Each number is 128 + 24 x the weight over its row's rms, rounded and kept within 0 to 255. Layers, rows and columns count from 0. Numbers have three digits each. The size before them is the row's rms in percent of the matrix's.

# layer 4 MLP down (transposed), 1920x576, rms 0.0434, rows 249-273, columns 384-575
107:128109143077118123152117172157127139121187122173154164130130159143119143116137122133188140145143111111123096113123129110146086141162151130139139137185126127131143118123123126124120107105122140113092079117161146125116078150150139136160082133157153122131172140134164154175148117142174171124101148112103122124157198121136114120161166127134076128110146150147148141165163112184114094141122135123091107162103123085101154105159116139107100130158156109102150090150115091124104119119145066117135151107092137117117118100172150127105138099086099152162100112151091123115161083131151156119
105:137084161144104147129128157150148109145142127101110132094123118102156131123117164118144095136149131146069139137147172117171148153169130153168120134136178154161123150152148122091116140097152124147081131141097166162128152150117114129136162168153122122114111123140090137111130139169129101113130154147127139172123113124142124146131136100106123157124153139115134119111088122114082112154118131153105118115105122189091137108113078104150097095105147121096128157092110096166127160094137145127172138162116117141075135118119101146115095162119133123098129117094152129127150133119141161135
095:092113107132086136116131110118162136111162128127144138155166160057131112123158105141126109125143109179127116131115132129113093126086120133120111108125150146109168180148133124153116112155097094101156155131110098121128119147138120146166162155151144154153150095116079118177148126139103166104151096114130147101106077117103117178135127152151183118166148110125154169157117111182130090137124114109128141152087122122100146107126129154131126122133148111132130143146139120154129115109196129137126159084121134108117120097146157130146183144121112104097131118111155144096116081088108117123
106:131143141115173142140103129138154139134117126142142112206132105094131134130130173134107156121156137139131113103176109073108172079130155148102133132111089102136099144113117090136139131106138088136143086149117124113150124140131098107095120104138130141132102123123102126091124168136106127103119146095173121130107146125174140160136156106138163137089142162097173137135106127159156157124146103096142094157169145147117141139126143082154113161166149153090117107118124155122164101147088133132138105152131124156137125136132109146134130123115121169140137116138149142162128143146115146134
098:118139131141137147100108123135128123136123133130130098138088122114105133127124126131160129118125147098098143153142149131137125098169120197109111151110131162109139165118136117104148069143159103112106153135138111115103108130133124126118172125133120130132160159153147125157127108194125139116098142087133117168163176125108121125130161134121109113097104117194146159145140118136111092077117108067091118127143125085112118150107132110108153133107137114132133097097104135101095123123100192121146174154113161132119163115115095088118163092118124132128139121112084108166120150133131139105
107:134088075132123131153125174116114134151121144120118127075129120151186109129096151154143128119160156155127119103108143132143142141133126097123103149122177128137148103113106106139096113153097132137140108106102140118119171115129108128100116116123102105109139138074162125190120131144137185146147149124152122092107148133133159125130091162095075088132109054152098120156147148089076102117170120185106131136137123076106125126110130118121151129161135161110145149098103141123134122127144083162137134167151087132167169136154145165148141138134097143133103127135148125120150133131118131129
105:159117132137105142113107125131174145091149109161102084137104108139145145159140051148149166157140137115133147142155104122190100130140166094121149139108127124114097086135150124144095138139149141174106077175161151119132147121137097142073108092143137155141160089118131131115063125140116139116152071132134105113108109150119145119124132155142113134158125141126109178154186115138130134146117121138162138119106164086112120115106124147137104180143166140069105163121107128122135105131154128123112082125132128169132147137123106121135116140080142132129141164085133176134154134091067111119
105:128127090134124118101136063121131121160154136123158108091097167112150127121093130122176150124116094129139149199098128114099141141097118101127129146105099103202093107124160143139156159068189135129135115098094130122150092104153102132119115147100109135110106172198097132147158140113114155142088102107111097092111138138146122142146147119117136139097143109177138148113085098109183059136171086142145124122093149171170130105108116134140134159114065117186134145101093122122171098144165160174121156101122076147153161082134095157135115101111079172127124102170139162093122142128094158157
095:153151071124141157142137119117125163132118141135158121104104140148114129113135093141106177146129142102157122099156132122143132067135102139102105115107138186135134117130098130138143099141159182133107122156131155150138079136085207117138149123157117106102146125109096111158153119113110095110134156140117204130118135142121082114145165133135135096122072125146147165138161154089120127104140124159133198096101156158128123105127150179107147109123101105119156098123137120131100105079137125121151125164171103076100104141159113106077149108154129120135143118181115148101116115125144118108
094:182162128102102111092125098127155092119134130117151134126094141163139099097152106126117145123091098128160164141107140134104126152145115119102151132146166142073091110149151135111094121133068084176124126139131087108120133118154107112173115103092124119166111167107143093126133119154110129110153173135140140110105125171158129131198105141137098152125081163108154126140145123126100141151096127190113102100136123136140127119123095129125150104116120138142120140144141111113113158119120102129135145157116102106134150160139113142136163086110118089101128121118141138128096135114149112087
099:116155091114088130139117161108160130113147115176123132146138172159154161135096102118116131088115139122136129140107166118141110141141148151156133109115122104162163172109117143122103128128118130121166166126115096103116112150131148118140154119132139144085147101137122122111082151166179158095088124120119157152115140128139170132136101127097115108152127135144140135107159154117137151108128091117064168105164115096137116126125135122181074137132113098056088126167107109161113137098163142117166153127147165089121120147113129166112160142117110159154097140115112102140132151140093150123
103:117172097125068120124177137143111116158108112110153156115098128112138133140154156117141120124128126153090097091164123127068117123163095105099139082110091167149112186180151119100132153172143143104143134116143093115122104129152128098106111115112111133119113139125127159140120118159149129128110109107148160127103165091103112118112102119132105140078096154164123122172094146167109146152121126143174159129134154133140160163121119149153112111114153167180128111121121140148122120151134123149109142156086188129120121185190112116104113120161118143111146149141150143137147151113118077118
104:163173125080181087094086119129159093108157107112137105119078101109101183136107143068167148133093154110146111113101151134118091144111146120118113099101115113152133190164137110140106166197136146121066130118102160117148109128121134186081115131141170117133137120137155080094101088161118110156123153132140146115144137159142154169106106099140172123110121133159122139130110141153109116134100084093151126143162094148148105156112128141130127152120128116139104156148110163101093136107134098149162143110096110138162120127146134136115093129104114124118120141136135116129143103160116104133
105:155146138072144138180130130118136125144124172128135106149133155131100136155086130086134138090161129175082116179103143156173127146103136165076128097087122124137130159126160173128121108110137143127135154187093127139144124138129123084117167123117108150112100110072154167155116162148126105163129151137118128108136096110143130138132146128144165141121117142111100101135105124113097104157141131145098117116115143129129106169130119152117088141121116135136119104166156130201156098152217143108148130130096133165125122156160137132105084160117122125134107149136122125113118138155123164133
101:147151095146137124110129129068145127140142068108080121139141127123109099106098140125157146136176161139092133131139099108119163150141093141079124144168102113147172149171136091112147107128087100159145099144117115140108143174111111083128149134093122150102122145151076112126124113116125122163094133086138097189116100136154102117112106133117155096102099106117122124126145095142119116129124136151144140143129152149133151143150086124140118120122109114106105130108132160145104155158078130124136157098127143106107130142120089119126096156126133154138122167110146104131127161165125141152
102:071110138122140135136112138134131174149161142146162134161165105137083176129145165123099111114147120111174149110096124155146127098152137107129148119135117102111089149115102120137083140126127090138093148142120163155131110147104144143122088102145133128163127112163113141144136127155136130158174121147139109103149130144089137116123157166144142121128147132130141135138145117138125133140161154105121103139118138130137173113118162161151123117116170091112138122155089107095159133138119147123137108142139122153124149123115140121128145112123149163110137133106111100124115124130144110111
100:137119148093111166148096145139198132090117096117159119121102120142102083124118158109110132118109116155160153126097151089091131114133142132177125156112161127148125161139171123159183114100186092147115134091166104124140143131126115107156128121108147109138114147070101132086173084113124087138132116169097165143137134109150158134133116172152140138158097130129138150114113171089191134165158138127134112138147137124106141152126121107173134123145093146094123131102150097092136128165154083154155143097085141119162163096160107153161103110186140115102099132135142147117135129076072164142
100:143148129110122122139161111136150121122161130137132134130125102147100147148135117117127119142122137121109167092164145165109155101131131139143131081107139124134118108142145152115084121112115099130152120096131195122155133127146110113096114136099179135102109118107106118097192086144164137083080131124140131128125173092141097156165169100151138148135117143161148105122148132141128128170124150077127105119142151115125161163125120147128165148130120121045123155102101120116121086120178136120140161103088137126164118161112147093107121119207147103160100124083100174154134189148153122135
100:110075130104129151171088145112135161152182133152140101136123150141140108166161118115148141119143170121121138140134149150146111159127143108124149118101126137152132084089153123119088125134116151097126118166119139123125142114163136133131139112122131110141104134078115127106111124079114131126133143100123106145117143129099129151168136129145142120141101158126127093113141147135171119141161100095105134133106109089206101113150144148127132123134149135133117116150127134152160092137149089099157150177134176082131123105161134122139157130128103079117116114131162103103114170138154104160
106:119171112117137124111131143157151180091153106110158079131094161163109116121101130077139145104088082091091134083132147137129138116066139125146140117137160119111116142127169122173072120105090152146139119111134108106099165138094118098098083155121068105131130116101153130144082157131116137152125116145139151078132095125144130142134155132119155144117145123106080111126122079111118111114147092147159130161146101136141134127138167141128128197105151108101123121083129107098125197123136116124136098111129125091096147120133124131146126111136145100138162116182124161139157113119139097164
101:131121135148069083083105093128135117104119140149138114131093148139157126124134122151068124128079121151131132129124156184118128165109146152162126131163137105109109099097105147109117146175150133121097186132159156143141132063134152114147151085140085142108134108148115139130119148157082102133168163111123114099141116096084069146143139161129118155104122150130128127121134102095110117115086121120134131135110095114135122105120116178140117086124146116171127133144137112169132138124138157169179126109129115157087144139138113105132174153159147116141158090120152160167112138129108110153
102:093128163125127111113146116089137151174149123119146110110092113149155105161128144179074118108087127119091122063094120113088136087107140117140126126141160136154135093080167117120151125164141156124119140137096104142136140158144116166133109107131148137167121118165140106181108122122123153107177115145111107140146149097127128101129114139108168107158116077114096113105140127108106152158171141106126135152143149147147108122135123106177117143087154122144147144109154102138108116126122111096150141106135145106126133119094103107106149143184102141105110114155150120102105113119144132105
103:117139195134153113143103177119099135128160129142116169101144148161137104121173099153100089106130166127137072134122108101128096171157163156108132189129110084149138094170158140123108137130110075118129098156165107083138111120122132085156117090133127139105082115136153113119076092145113091127160144155127120154140159125138129166141110162135091190144145174156101138115113120105125111141093124121080149130136130137123146096110111104095134131084078129110155147123161124193148105121170123119112087133125084155110138182133159158154147137111098157130067115108150159122131132146072122117
105:122146115132134067121138167079112149125177135107157156116109143135123103152165167121101106117136170166123090101133160163079112177115125097117113109108126101129103115156152091114125136136168136118073160109077156099092089107150138074139147097143127112080121116112123139114158114131089141166117158127118152131152134120144140135162095118115122113144165130116111149180145128141096157133119107191163086134121119153144139147154151132110140151082132148131111152166175168112129108159124144120137138121126143168138122094154060100092137159132125145152140147142088160097154107124129138148
103:124120097136114123124121063118146100127142092110136142182133142130122141173116129133142123170111134157128159166150130108129142155129144151114137112118123127106162105165126111149088080148093093136129135167130165147125105123141103116102149093171161100113133127140133126116152186131176133136147161107123167097124128143141089165169097130142135090097128125148125113101139117130126101100159129146147093174204106096161145116111135135107147155130145131119136108130149148155097172108130122110117124166105142126136140148146134151143189133115152129113129104127144105123124127141088177129
# layer 4 MLP gate, 1920x576, rms 0.045, rows 250-273, columns 384-575
101:130139127146114161129140093105144103111114107095122117114121114129101126128068082133138160158151119116126082132171112128135121117155154144143128111100138138151143141135164136117131139114118114157126138110119140156109141117144124117126123109119130124135153153106141102107110141145092123146140108166095132114137097099088155115147135164123113088125113137132142108151151085162146104126138106130137140162134104125082128141140102114137126119090169125135123148156160091128094109075157081119160113144125169128173130140113131126099132124119095131135113157133129131134125113119062109130
096:127123175112153152156132141115066116104148163122122131154104109156160076160144118094120118165110135124100167093127140145115119138174138115104138132123127121172092101113151109132124106137134129139159141154160151143110123117139115122161131129137115122122127186112130167085146102198111131122155136122122104133147145121102115103113148121140093141116117129092107073080066090120120093153080135123142140109164135130178099117108112079109125126119088199126152128097152102137107121169098101132128124117145098139156164138101113162135145116139149115134116107153165178127078124167130103119
107:077102105157097113103099125117175140138115124131167093165114139082039110104123111154150140133091097137108131142148143141135137119102146117091137136139136121148150120159128149158122115124182141166127048099095124117091105104126151094146098139134131172104155113135164143106115115164147112120069106110190140149173131130158099181096166134146116147162131126169138147102088149097147101165120096149156084109132131121137134118123151131122138136109111123146109139144163119129124139137126104113166125113127121141090141154138128091122166103081137154160080123147122144112092149113103148140
093:125166118159146122138152189092146141150119130114134143108127140149131099117113100111127126172160112150150123147131118144152104161105080121125150155114095109136123140141083088149117119095153156128141159157097115197121131141125128118084093132101124118150102129140144126101114172183123080131137125173113112130109134133124125134151114157105113143135158126111138168144094140144190112131124126180100158141117117123150141152102152140128160117126109129116186146152135087138143132137110132143113148129134136100169118134109179143144073155120137148146123114197183152097153140142150097118
109:096180135116120139133163100171144095127089074136141094139130163107076135163141110103134151165109093119137106112142134146124122159116120119140092112138146136085122136116104157121110139122142114102090122139134094169160125081108133146162114118117126137158131120155088172090165139093146070098108167132111133163117176129121101197112151110119143130096135157114136109127088150138144135118123166108123151131095123137152127097122124101143107176145079134146145131124131158098110105098089113153111144134073137111078145143125119134154145153124145117097138164163126159155132088116088113137
102:129123147154134151167119149131135116116139129108114106122126098145137118130103140099142137140134127131166084121092094096092151140135111114119096104144123142188109100178114138121128138124132099145119136091112077138159131079150106127183111110120114135093132120136146131114158120132159122130120161129137130132129120103121148126137107136161125136110144143133133108159121098138098122132113106136139207134133143088086108165141077134103153139137144182137139098095099086087162107149140155113129122107115151143150131153148130173126146099099153149124164132132103179121109139131127113126
101:087129118126160133136162095140102160197108112121139146159104149107132097114195127158080134158126103093143108140081096075110092131118138111113143102158134102136120106137153178183133132135107140134140150126142156112102104105123134146152118159111124120106164147119162080145116086107143089115115159139124108152118178161130150145137110099139130116108103117111179122122123160147138167172129149128131099156110134123116179101113108130129134167152141107142123084084136130128143127103146157130122090167110116165151145107080141140146110148118091119150104114100121134115124163064079155104
093:124114093098152164141117127095151126127128125135114121120133112148107151121126106113111186139153184128126115127163101079136128161142129180123108129118150093110133130125149137119151158098159162120133149101067102151099122137136102155125107129111131080165111147147101121105112127122114152124127123115139134115137090121130097095100139093132100143139122127106126104143140097164122161112120112082129139179119121125123083124129125177134133154191132146166179127138100114115201123178115118114106143135152131125130156143122143121154101127117154127161172070174133148141092084097146129121
098:150139161081125118120120119135161106111059095094137107173123142133149120119149095122181139108126110156135147127125103127121115126108136069137118110157113085108126111159130155078151105125113095124113132088109108101110152132093151150123129117122133132121098087132160118109129086173117115147161149144065149135136113114145184176159120144146160087148126104119150177179160085128170125118120129155121143127151136111114127164087155113124103141142092111118133136131132108113141143114138136096163137127139131145145113128100139136137119125143121131112123104113113127127148148151123114119
103:158076083099125137079156138148164104115153125118118126159125159139086131160117135166143116139102116147103119152166143168100176115138163169139106156154103090102112157096123118130165119153132146127132142127120179173133130088169154145172101107126133131158136103100151103140130095165156106128107126090127099112094105148127079182131089112144141094135109111101142132101090158119104104117136129161168100107118119151163130106133138139095095167106099148118133103058165124109157154197168090096168142094131114085144139106152102141136127126084125131161123138096164112148136155162149095116
101:134126145151138120129083094188179096116139137165150118112117138096129140110149128178131146161121144126142168126127119135117093132118157172128119110140171092153132148106107137113105087107120103093123111101121108163140120111125122103119120162112137072136113095126136096126095127132120126086129146126133123134148140152103155137142159116116120157141096101141164190161151108136167146145141118083086164149161120105145180121122112113091122115156105106134132116132114156061105096124142210080151095122135164125139134137135083069078159138152144122137103148120154121112127117115119148120
102:121153144129137144085113151104176098120185154134138102168123120115141159111169163162118122196112112130135121130133100131116126098075103101162092164148101150163127113110147161172112163126125122124123121118155144141164086143128135101143074106154126142178107092122098098092138100122131114132113153149125120170115116120110127119162137130137090119135108154136090154125130105158109127094109120152138141134126108119136160063115115083117148122162120123077091072090105131115138147099166155117144141139123169162155139109111118115111138085121135153122131157141134154123102141071189101086
113:130118165140148118182114134108096070135088119105121131186125145126161151130087111097170103064124145133142132119106154101206091133092114148135112118133125155135123150135133152082164110147144123144159130179121117140110115123145142087120124147116173104127113180177113125119114166101078119144123175141085127138154110095098121143118169135111146132159118143153149125152143130131113153132112132088076130137150109178086111182125108131119158155131148156126096150155079095142152143146163081112145153109136147136150144110119138116104158111111146126128155135105108117096152136119101142116
103:132105119111128129134118118107132100114098133160116146145119147070128095099141090084175148145099110122098131165171126128140127165124156094131139134129143103122150158102124138113100148133079130109114149084107119159149146121131165113129124142147153125152113102125138147091099193128120095126145143139100120122109120096159175084160167168114124078115143110095155132118136145135148107108112141106114160131103162116151127142104102090156134211163110123137178142115125156136119117139143138128100127184124095072136126115099116119128155162137119146128129086171114089133123127159171156148
100:121169152156134138107184105099127161132121133121108093131109163129138113170140112145151138161127098120145142096133129152162149169151146138160177137123077128141152096135125096112125143080122117128109116127136147120139162101119128105090157136116117126106123121131143139145153133112120179125123137148123128092137183095127166127138123185124139114142112157181099116158126131097118107158171116120154108131141123124144118100119118134132121143136135126106153056106125138148150166167106142079143153089129114087113097124111114159104135153157109125091104093159126141167149152125093164139
096:106139132127139112123131143080139116177101094075137084089136119112146104099137088154170098149104171158158119133116131143100125128118086128112145122155112146136126122149133092139114124162153143162149133113133133124164114143140124120105149118149138125124171170118129205134128141149129152126125170152176085149118151177104085145110131118120108127101127159113118116129138129097163114079166105157121191131127164158098134094136104115137160138141098133115137131187142126126128102101126111102122120167158154135093151158123154137124132119109105107165136143133107147112120106108164104150
097:164134120099122143173100158110127159099147097097120162133120112080130148090131094149124112131144112120156168114147128111156164127163100116119163123134101113161147134180124161133099145138160128126110133140142123138107155122121108117141084145114123113116142163148095102146110099095163108131098104137096150128151149123123107149108125125139136131130167122125164094123151098089145105100116128149101113116118169137123194140083111153130128143145114097137134140144138154094113150123112092131121141117138151128162149126066144130112178110138157106159121102115132113145102141085115124129
096:133131159119124080136132113142174137144117149171093086112128111159124185159115146163167124148101139158108149157096103138076162134120143134139148100140124117097146148141123087144079172165131104087124142148110129164132119144115147131166135137077101074113095108126115120119113144113145132129114182126122153095097165076141187128141153161109155106131116121176135122138138115107140150122181091125145083132100133084137163114123133083141127106133161112094156140141146109164178121123181099125176098106094149155137139136114130108126144134128151109123127156154141127089125121099140116156
101:109111105133146121104103131111091151107178122145093110143127138133152091127135125126118108154122124132169142130154147131141137109119143123138133126155139164155181115122115139154139170118079123141097132117142156124090131117111136099101155119098141078092163182119118140121121145100094107155132144121111118100119152130106175161119133106152101150071118151099067099124096140138164131126162122145124090146094143057113126146135123098119144136158150126134154067154159102155146173102119066125121134118102099136123157125172157094113145125168149135118096159139108152154084131107141176119
090:127140147120129111120161154131123153155108097095134114127105128163138109119142122118137112143152107135139134170168147146096144113109144098143115082175136107073103139078109136124103130141099171092099129122119143165099133123099138112127145132100122098115142110136136145092143113177144110125098169109101104125100154120145117134142136161174137116158142151133117173165126137138135154110111128113113155128144145094124137116125134131148097122126154164134129133139097104147100148169172127117141087142118110154129127167134154097108154128073143105151119084134109170098133125125136118123
096:160115124141108129105152147105166161139137132122119123111105175130181108107117112140130155129138131168125124104169116091125139120084130123153149162145188107145143099106119116121131149153148146094155087143118115120139119135148145159154120148139151145136128176140143129110161149099140091135151128154128139146115109099155149124113134152150117118108167144133140135146167179118128131121166150134092123090130137125137108049134133145166123098115149125112142134116132140148074110113126145153118130142083113107060126129094098151098193107135134171090032115160096088141161144143169166144
099:049129159141141097134078146125138171128180154145116134131134111118132143124104114127156123116132120153133130118128094129098126100142138171129152133158125080180141099123111121087117105109126109137117134125142111147141155133107133151174155124163128167146093123118124150147168133120096097135134107104126107133100106073105160103105141135119120142155172134113107183132100111151129131131121131139145123074096103164143135088149094115115155121101086120110151076109144126136192141172167127134149120147108118181144134080119171120125126096092142141144096130115160146136121154139113123119
099:106143143105095142125116185154152109198157148100103127139140102161151210114149137141162121147104143134166126148128144123145094140097133121118154096160179123118127129113134140117125156138126084128110106125128123129170161135151150168166141095129110139170120170128139129128131159153153118124095153118124130091125121088153127128155110146139125159119128122145126154147162113165119116107169132115120166156148116124122119140075114126114114132154106125092102154120130152133126192136172148171143103140151143079122148156106156140165097110106139127128105077171144084156149132106097055168
110:128118106153140127144143153167138106161141103132123122138133130101147114135102163118119116114113099108145175138141176129149144098101159122173141127177096096105123140131155149137119187120143090129153131106138100114176124149116169067121137151152144102103060147156067098128123123136135151139120086111095108150101130105091146106143103103122128112116111115145139115168183126123116100162124132102137123143119123130142104132117112118157129142182107107152116105075128131119163121123168135111151159169145129165143111116118171108102126070099155142116121130106105140150097144137138133137
# layer 4 MLP up, 1920x576, rms 0.0449, rows 250-273, columns 384-575
103:104107146113120130121122163154116102186147115119129142137118107109136139083125151086142145090146113118128140123150120109162131140113162146145169126162124141179134138103130112097110122144130079126165127120102150133121077116135121107094141143161107120127112157121145134122178125155138098112147113113148128150127082116103146152107115120157136128166137121153155075177131137122168135126158109132135143091157106111088116119133145110128126111173086065127093127107154148103101147137156136153123122147122084135118093151151103118151143109117073091133113115099164158148150096105141108139
096:179148055147170153182159092127122183101084114127113084151128127086116125109176111181139114104124128098170144156117150124114118094079131163130117123119152080119139098161119130107163125158151142103160129133140180098118133090120111104091079108147151116070164106112152118117119121104125182141132124113127167142103063146144161147106127102151125153090109095128109135136122145094141138139136126126183090164097111163124089149093111099093179156107127106130053126091165162098129129103136110154105144149084097092097123115120140137108151142187160186101152126132132121146142139120131106146
105:153154117100112158133136122111136138112129130108146105109135120123110123159174094116121156163089160106109140162140126123198147117098098120118139114150151136113129162074136109151117129117131136124165134096159154167154145118130127122118110153092145138137100121079084180098087143145162122144104153181169115128096145102154171136126114124135123123128121091100089116113105155119126093091133129108123126128142127138102127122133113108114157121171122135124133154129092152135098144153150104125145119131174089103112081120101143130122134099137138123125172199139109128126124127116134136093
097:108123138159140144120145175178145109128126095128143132125143148116079146108147123183122115169067149096119101153135176175157121137133142127109082116119135144172153158108142098156168115112125136145140150158106130100162150097164111149175090150118125108148119163154127149058121151145102122151131113117149101148164098141140124145095120141139130168085119144082163134139147144141127137114149150121137127120123115120167175154107160121057098102134136103135153151133167147156148149119119110096130105113130203114114199124162113120138138136152122105134126123155143121131116102089183112147
111:116102095129147137139106137152122142133170153146128121122136124122142142076146126090129115085138177134161140155128090135187136155146186152123156153119153116126174141133106146130128087139107137187156128134104123107072110164170130098097110121110095127113107182084193142149150079164109082155151173163142109109108169134121161128104139098136143109109158084145115129112141118182130126155125129119129116094111131144093128102162139136104162137115134176134137114174083081159118100138095125133146101117135151141168149123129125151120148136147145200144109138124173103172162148132146134159
103:118120186142142112150097145159098170139118120152128079105114118139165143122125159120142136117147142138112151109126106148162145114105108077134150074155133168138107134099146157119102142106151141126104104122124151159079151152139126139133093091134153130110111151126112098126130117153135124125105142119158147130131124124129148137148097108098098097181111108157131149047153150151136137126125117123160104123105142112113140102127093128137132097120135084109092110133161104131167132135140135099115074166085173179164074144122143125141134123136125100128105112121094112149123120165157089086
101:112126106132139107111156141113141091124159115183097137128132098099116102123123140113147146112118098081123092110143127131076116130134140105132092137113126109107151100109099126133147130113142125153149137066160109079168145153144096122154143146147131120125154163149140124090119112132101129128127114168143132123121122111163116125179170134173134144116076196098124105130119101092121137145173130127099166114143094127149145132134111112120108147145164093146181173122141093107114135120102145145113143124106101161100118145157135121130132187141101159099154139148102124099126129118137143087
095:184121112141098118095126129093132107127088113136137132118120109091159151143115069115122112121111115128120145145144143084122112136095131106108124127157173152143145120085190138137098141171152108144130165121108154094109132165143128123172124135103161109106153161153151107142129080118106088099142097131113150150131085094113139102126102145091140135125115114152147138092159085134100149142140099141114114131109068137137143121151141153138115180154120116095132129131133105157104083117110173138111134116116129147170135093122080146172101126087116124106135172102104129148121159204131114129
103:162140157123108125122075102130111115102176115138097098085128155140154141105107125083131153152074119106121115099131121142127143155118115096126119143154131126115137076157134147128102166121154137159071103128117101122143128140152104100148152151112136093135144164108199114125167089141163135116135173142163107127134139197158118095125132117131105142110123123145128148157104127101106135169106121155081157083111156150090115164084103109141152146098103146174144113121106153121094173099156096117117161119144123119142091127124130162130134125134103095152110136152105080096093088128158123121
097:101138132122147151143170120174133127083126119167183126114115100161103132169140121164170144154127167127136123116122120136126116075156103167143157156176118124099156146116152094188111126098117174139120137146151141105129144130161089133137146147126133124113117126120122133109158140161164148099113133162153178155053168115133136112125091104115090139090105088127113086166128116160160112095201146139112121128105159129139115122123129128097115122132167101148161100118139144094127154124160153123129182133152114103131170129123157160103097162123162124147122124135092100102119071137137164123
101:111134130149117119097148122165132097160140155133179105135134102133120084124162086089153189161114154125126105137163140136109100161120113147127164162124096124138112118113141145134127121147103118126176093126148162132155130146155125081145127132121110080121153124134142139145106143134130101146106181138123114138151094139123120129154191131162115133130148116105127141096147124115127108117142169107111146171127200176150159119111108074125131116106124112087134121121116159121111132145114085114123090099172137124139167103117134154131122112141111120163132139125121094115144116130115106110
105:079121103086144096074136125178135141143140142121120147134147078107107170143119158114116134146084132117123128155137169147160168105140125136137116160164173075124125141098120135121103119137122148128173182131130120115109104130132099169125122072146123121154141135125129138163118132165139106126148157080126148060175140165123136129149114146101123161159130141093114168143152145146106186097095144105134152158173105119085138127112139141137164114132132159127132111112139142105127139073126142106151111118130141103116140129127101146116104161110117133154120099151141133142131171158106098144
102:085122107118165122173088110090117137116129126114095128169144143148107148129118139156112128130140144130115093134110160170094121140114089123164109113156097153153137106121113163153121139163115130114135123150127099157132155131138191106129159104078146109161113138153182139058123155097132114184138129103110138128117109112130139136125136121128139171091138145161151136106120099131140107086054149128139130113128117112160155121140172199088079106141105159123119124144097169080172151124131090126144161191117157122109114135132155142103123122105091149149113109140150089075138139130087110165
100:144141144171110117100146085116160139154112120154148132113143136092115130122149131087112086103167134127124117152119144122077175125098131141180136123161126108196172138160140072126142142149140095130140123156143121100119115112140134111142153172145141105074115180107170103105139149104072152161129117133138108140187121164149135155133150124155144139095150112161117127085145176161151128129079163104150123126150103161108162150096149111147140080147118096133153116133165141139106117135133087120120138121132162174123086072141107154120174113117162126154118127101069129123111174124135141120
100:114114126125145098118132129114077150120076062187186086176112098122074132150151159141115124108138174126103131118132176135132146118142103128122131141145114112153123080124171142144100161116159132131077112125134106149111158153091168129104106125126117101162094163140113109167129093150131165169113119143148109116137140147144125063158106123126124134107115197105125123099124081101114105111138148134128129175160145131136133184114105144116140122121167152120142114148130134093140147119122130111135151155187137146117140145113144095102139169146117098132178076153164126109139186111104110121
100:132152115131080122125120090158122146121100113117132137134106091101104101114134121102113110109178119086117113123129116124130132161105108115124138086123093136161081133159107158116117109056151128161128094168150143157097130138107097120194146141063106094109167124153140105134110126110129141120119120144137130129106136091135160119156156117102142153108156112153136128175120178125129144136155126099165076097128142096116196101139134130121108098154109180085094147132123165096132101174111133110130160121097144137127145105157143138135128151150140095144130135114135117131121125055113157149
101:102131181114165129116121110123084114125132110106136116160145129134096117195156139136140178141119132151087169144138129164156174091119135131153115131092123144131192111095105102183094128147127170162097108098152143110138099135079134081113118136097129126078162114137129106098147088114198129145101096107118128133136150106084153169147118074093105138133170127107127146186150142157110096135129112175161138106123139091120108161120122125133106114132175109190128124147130127096107072086155137166114100127157112120121121151089105057102113116130156122149132122148159142098128114150121116147
097:167107131161162153097118114142144155101096138094117167122128142153099103151116147103148112127123133097114168156141172136170167142133155121120152136144123108121100126114166108105091094106149166099145143190126127112122117143136138161092127190172101122128133149109110093136124164063065144119073111152140117088086133127135150142145091082099109142134144135142152105171126163129154119105106180138112115137102168134155128065090152156123152106126114097103125140145136158114142094110140143182155181139134120109112152081167116082109105122164132077119141176125158122131112113166124112120
103:154133125093133155140125101112127118152129148132174104119118153144138074120146157154083145115155132147167072122106131129097100093103154109143126185133127126128157133125119112150152144150095142164133131085110179118114094114156083131138149123158134135151124153103077103113113122107138111118131140073154132128117139110156148077132107177139126120124170105134114130126140042135100176100095161130145109130106122113162091159143185104140126144131178110140120126136156140125141140092128101122155115123161106122071129134149059144118132109134116091134104099132119141157141194148140110151
101:129124115127075092123106143133139138108141149120136128122126173152133176139100113157110149118082156173155102123114127119160138143127113129179177129152144132119115115124138118087125167151147091150143159131142131140179102100123148125129129091175094120132084125099108142116091149103150141167149136121114079084157114078082121160142149167114138120141136129157128142110147122119123145115142095100132140140123089124161129127146082131146150110168117085127151107111097073094129103126166156129130161145095154143146156110092133109131151126159108119080113153128132122133098136128082109114
098:166128156125135102128143145141137124144165128178122119095160090145068129156150097136122109116147145102140136122122090161100156138106129137136144152125133135114160161076113126096119141141154173128118149080090067126137131130146070111193134144127150050131122165141142093137129102132117140123165135117147144140137144164126119112120157145088098121110121128152103093120125117135092115109141126088111159152151123136106090167130096095144131095137114125115137162097214099122102137131120125114102166073155131107098143119126119128106132193178127123081097097134094122105143136117135146127
098:154123103129152109157112092106112127142125112122108094121103111125099164143150109128132125121143099125144138148153113130098109152159157167107122069133113126111126134112158113105130114117128127076111168112071148124143145113108141140140124133125117101123166138106133121115136148111147112054121097151133121111151154117133096087127148125109136136147107118091152114112114139108098072099115108121153159158145168109138200112145096127143066146132129156172120173153143143085088136121098153143208110121144142141125151136135103113081167079110136125099135114111134134178119111099178133180
102:133096116141085161180136138155159132174159120117116115100143110131133136140061158135154147133152156135073135122138130111099115126135144133108120171113161086156096131117116181146118116152110145123153133118159130128134136094151148093125100160114132077157135127133128170154125153101135134091140120092180159143109151162148142137153126091113143120131113126107131117098090140106138108075118107160124106133143084124182130132101127167138150102128129086106090146132157125095124120120117117088116153132121129124129121118125098155160134100121118119111068119174138167141133121122095111154
103:152141123124101155193116158150139126135144105126099122082136135147121127122074144136137123098132123142122101107155118121134140153142121173074110123129154150120123170106135147161127129162125061125124158128051111105158145107152107140067147124094137141133120126154144164154136204113172137098161136134110127076151115151101107111129115115114136074121162126146147127128129144167133128137146128144099094133101077161131136133124099156125143135115171152094096145115136121115096121143108113184096152160137122146092142146100112146127134114128135132164151106147135144132127113126100175125